From a checkpoint of a small transformer trained on Wikipedia.
Architecture: untied embeddings, capped logits.
Each number is 500 + 40 x the weight over its row's rms, rounded and kept within 0 to 999. Layers, rows and columns count from 0. Numbers have three digits each. The size before them is the row's rms in percent of the matrix's.

# k: layer 10 attention key, 384x384, rms 0.164, rows 65-90, columns 336-383
# q: layer 10 attention query, 384x384, rms 0.167, rows 66-91, columns 336-383
k65 043:525530472459491534465462429452500552455453597438467501537526578445438498504472542569489547533447486479468460451483526529538484482491520442492473
q66 033:495500579484486448528540484510529477508544436523497467431574500492554573517438519498490515512454471480495508502501484427491511580510572477520420
k66 040:498441459469409491470507462464516514534488541459555534532513524562439523460405499572566564491505501506464502527528495526507493498462451496552533
q67 037:451468564548499509563457492499450533500523481458488547465537481513551485556506465451513474466548430524516567439537510464443496490512500483447442
k67 043:463494481473429522563499472520471509555494434491571500508535512467531502437535476560554491490423571537565458462534467516506549523477524435494495
q68 039:475509446428483524466466534495496503441473532533508467474506473540566503556570533513531546492513591545510516505506458517523439516435506434518457
k68 037:492483532500426501478483449419460570455472483454461513586519530483395480538453460445505532545495492521489487501498578541497520465599551538539483
q69 039:515561508561424492503462522470459458483496498430528503476521478482441493547499518467569520481531510491492510502466536543483452403450416433511572
k69 042:537561482445548510546530459521491496476523461498508461566477585487420504479448471501459549566517528472523522477545535508538453567522574469514408
q70 038:468425481497540539477497514433545414506483532438496549460436498495532474498491483507475482442554487493490491548422457443439481494456564466454452
k70 051:456438536539441536554548559515485543498472500486522562506550452476526512481492544482544479447398558552502447527519474515483525522485501470471591
q71 039:437533564498475425527463441412473470532520464480532444527518506553524581486509503519496504484463554483550525454552498540464496529512542456516465
k71 037:493480448570554510431463520524477595540449466542561525533463544436583452442495543505426483487524541427492501567505515430531570502552549542491539
q72 042:543437524539522463538578523505473508463495502555498600507538462482564466462495448497509531542529404428476463421499471496516518473482469559446543
k72 043:506500486521453530484412507515533515530496559494469505412517475533488504535504501428491479409508462525508460482410521565467453428590495503447556
q73 055:531533494483554522477504454492549461458456553521520474458459536472466579496508508493415502471465524464497498543533443523516531573501454457461504
k73 043:521428422461456436542497429481448527537501513440546504490463445502486469542491568475495533483493508524565564483510445481510517456508503520571460
q74 054:495503523486560574473565508554549450449410483488560444438449491500556532555483521491487488548470449480477534463562477487573505532473535537494496
k74 051:481443529505411473559555492489498507513527507466597516536553465569509461542454436426529523465558574468570550505486455506499534482490494526529524
q75 049:506497441481469498461493456522498488544427485482535402470397516532390493569475556404443482358473548510505493544500495515453391491505506463560506
k75 052:478508516455570529574499483605459482507485473540494496557509503525575511412589472587468513555471500488480477518579402457514537555482499439497456
q76 056:521450480554516518502585463499518557461513543472478606554548481431455444513476436500470511528555450477524485433485562544508484509550561517507547
k76 055:555468487610477495528465501500502499465512508475539489470580458418549468510540524467504495512468519550512490542490492529529488536490463509505540
q77 051:479528472546550531456544519559539381542437541467470479462414464483484571444523471502504479518486501523513550508542455489545531543445524481448498
k77 040:513430583402401469536528406455460490539440524496557500451490510496456491497458550463467554436513494468540597545466433557518455512514434563501481
q78 051:501552470485515516437509481491579453496471547469484438485392485521523517486564583475440495526421598500500574506510488503515515542502550508498499
k78 044:478508555417465496513511482494494499525499454468502498542496538517518579520493482533532543513417543469444475514506511449612549539498463476561472
q79 063:494527517493497412517450487499452458558484498511539446537501468560496492512493550508536403413447576524497485506462419459471514477490421465497451
k79 053:523548455422637556402480504524485474452480455529435490520473548502516480500509521529512442521531407521474457458518561475526495457551513468542459
q80 065:475579461486475447478420507503509410531461529470568373499391503566515525509533535482488458459418603523500543525454445389528440519499478480458452
k80 043:469548480451560468535514529509523559412542415590423490531496553486544524488560450543446461520529483460487476515570501527508552477451465502572414
q81 068:495456554510472479529484499494437501506546508537492500560504491519507432536490517449525513456502545560470482527476502450450460454496504469591516
k81 049:472491465552510495435526469426499502479499549444478498447459456514468550490578519517510393519493463544521463494514579549491473503519535507442548
q82 065:437453551576509466575469472501441598487509505555438571569555508491494422508484497464536495465496411533494445495505525506479500465525475558561511
k82 049:590484525568521531457489496452544437535449588506505495452486538476461521508493483455504445519539441540496502451412492503470480464614535545442552
q83 067:523546476424559512453487536476544503428479499482481541502554495498480525493536431573490532599502436463503496505548529595508538521523550509481480
k83 049:544461614502467476509572510551475547470483504530536536513521495492528500522399447454465513485517535543478542498443442502515522488508492508488469
q84 067:475479534537499487556487486511499459564521507492518417480426513519485463520491508507540385446510553556511511533489410414492510457508504505485468
k84 052:460531375528562544487486567543517512491497472450578496517493462489527564504550537528551460527522473508472405475584573542508502517429514473443518
q85 063:540439584580520495556484458502464563494500530554496560517613533472500418481490467494518563503475491494527415515529541479452466476563533531537541
k85 047:535481485481480521490498473517542439553426511445476535445469456486452493505516554471523493520484489520515525506442468488459474428547535538440534
q86 078:501539500453484501486441527493472459556499455455513429497388513574504532498561516547505442466520575533522544506511468463494529509469469507532456
k86 054:444528475463522536423528534487485562429590483537501492589478552526464532497461515590497478469520500442550428505554575540490503588505525513559492
q87 060:553458585508522471567485486459484495551497551549503531491530581537556474541475517523457478453528524495499447536453484432473520394566462469493511
k87 053:489513418573523556478484444525515482471478486488528502501551410472478488504543552516526481469509479536499441526579527560506427517474528496483572
q88 065:434486461537511508489552482523555581475548460486538506489517419510434442461538466476557544474486415471556468513542458555473552551474518509485476
k88 053:500501451478498449485509562465461518472542457513569443519505573509473530466453527540557533497535491484481493518556428510463494516455519433548482
q89 082:544544441415549480451493543466607453541479479485555471453495497485512513475539472503448491546514567479490561516531528536508551556501448465497435
k89 058:503548499511485462514569539539501528458580468548506460533513513541484546484425459454518566450508558454459480485482456467524525506469510466574488
q90 079:525425592547501491579515503494436525431489521492540614447610531498480448483492440479465533551512416478510417490449518485483443443547475526500544
k90 064:515463528514463532540474448502515505602457490470472525450519428455525437508508512428555472493467521531495533559473478460523465477525444558430521
q91 070:486486403455499534450500555513479432507542461482506453510528461466427493489478490452505529485492505492499538479481463540561486627475588561537561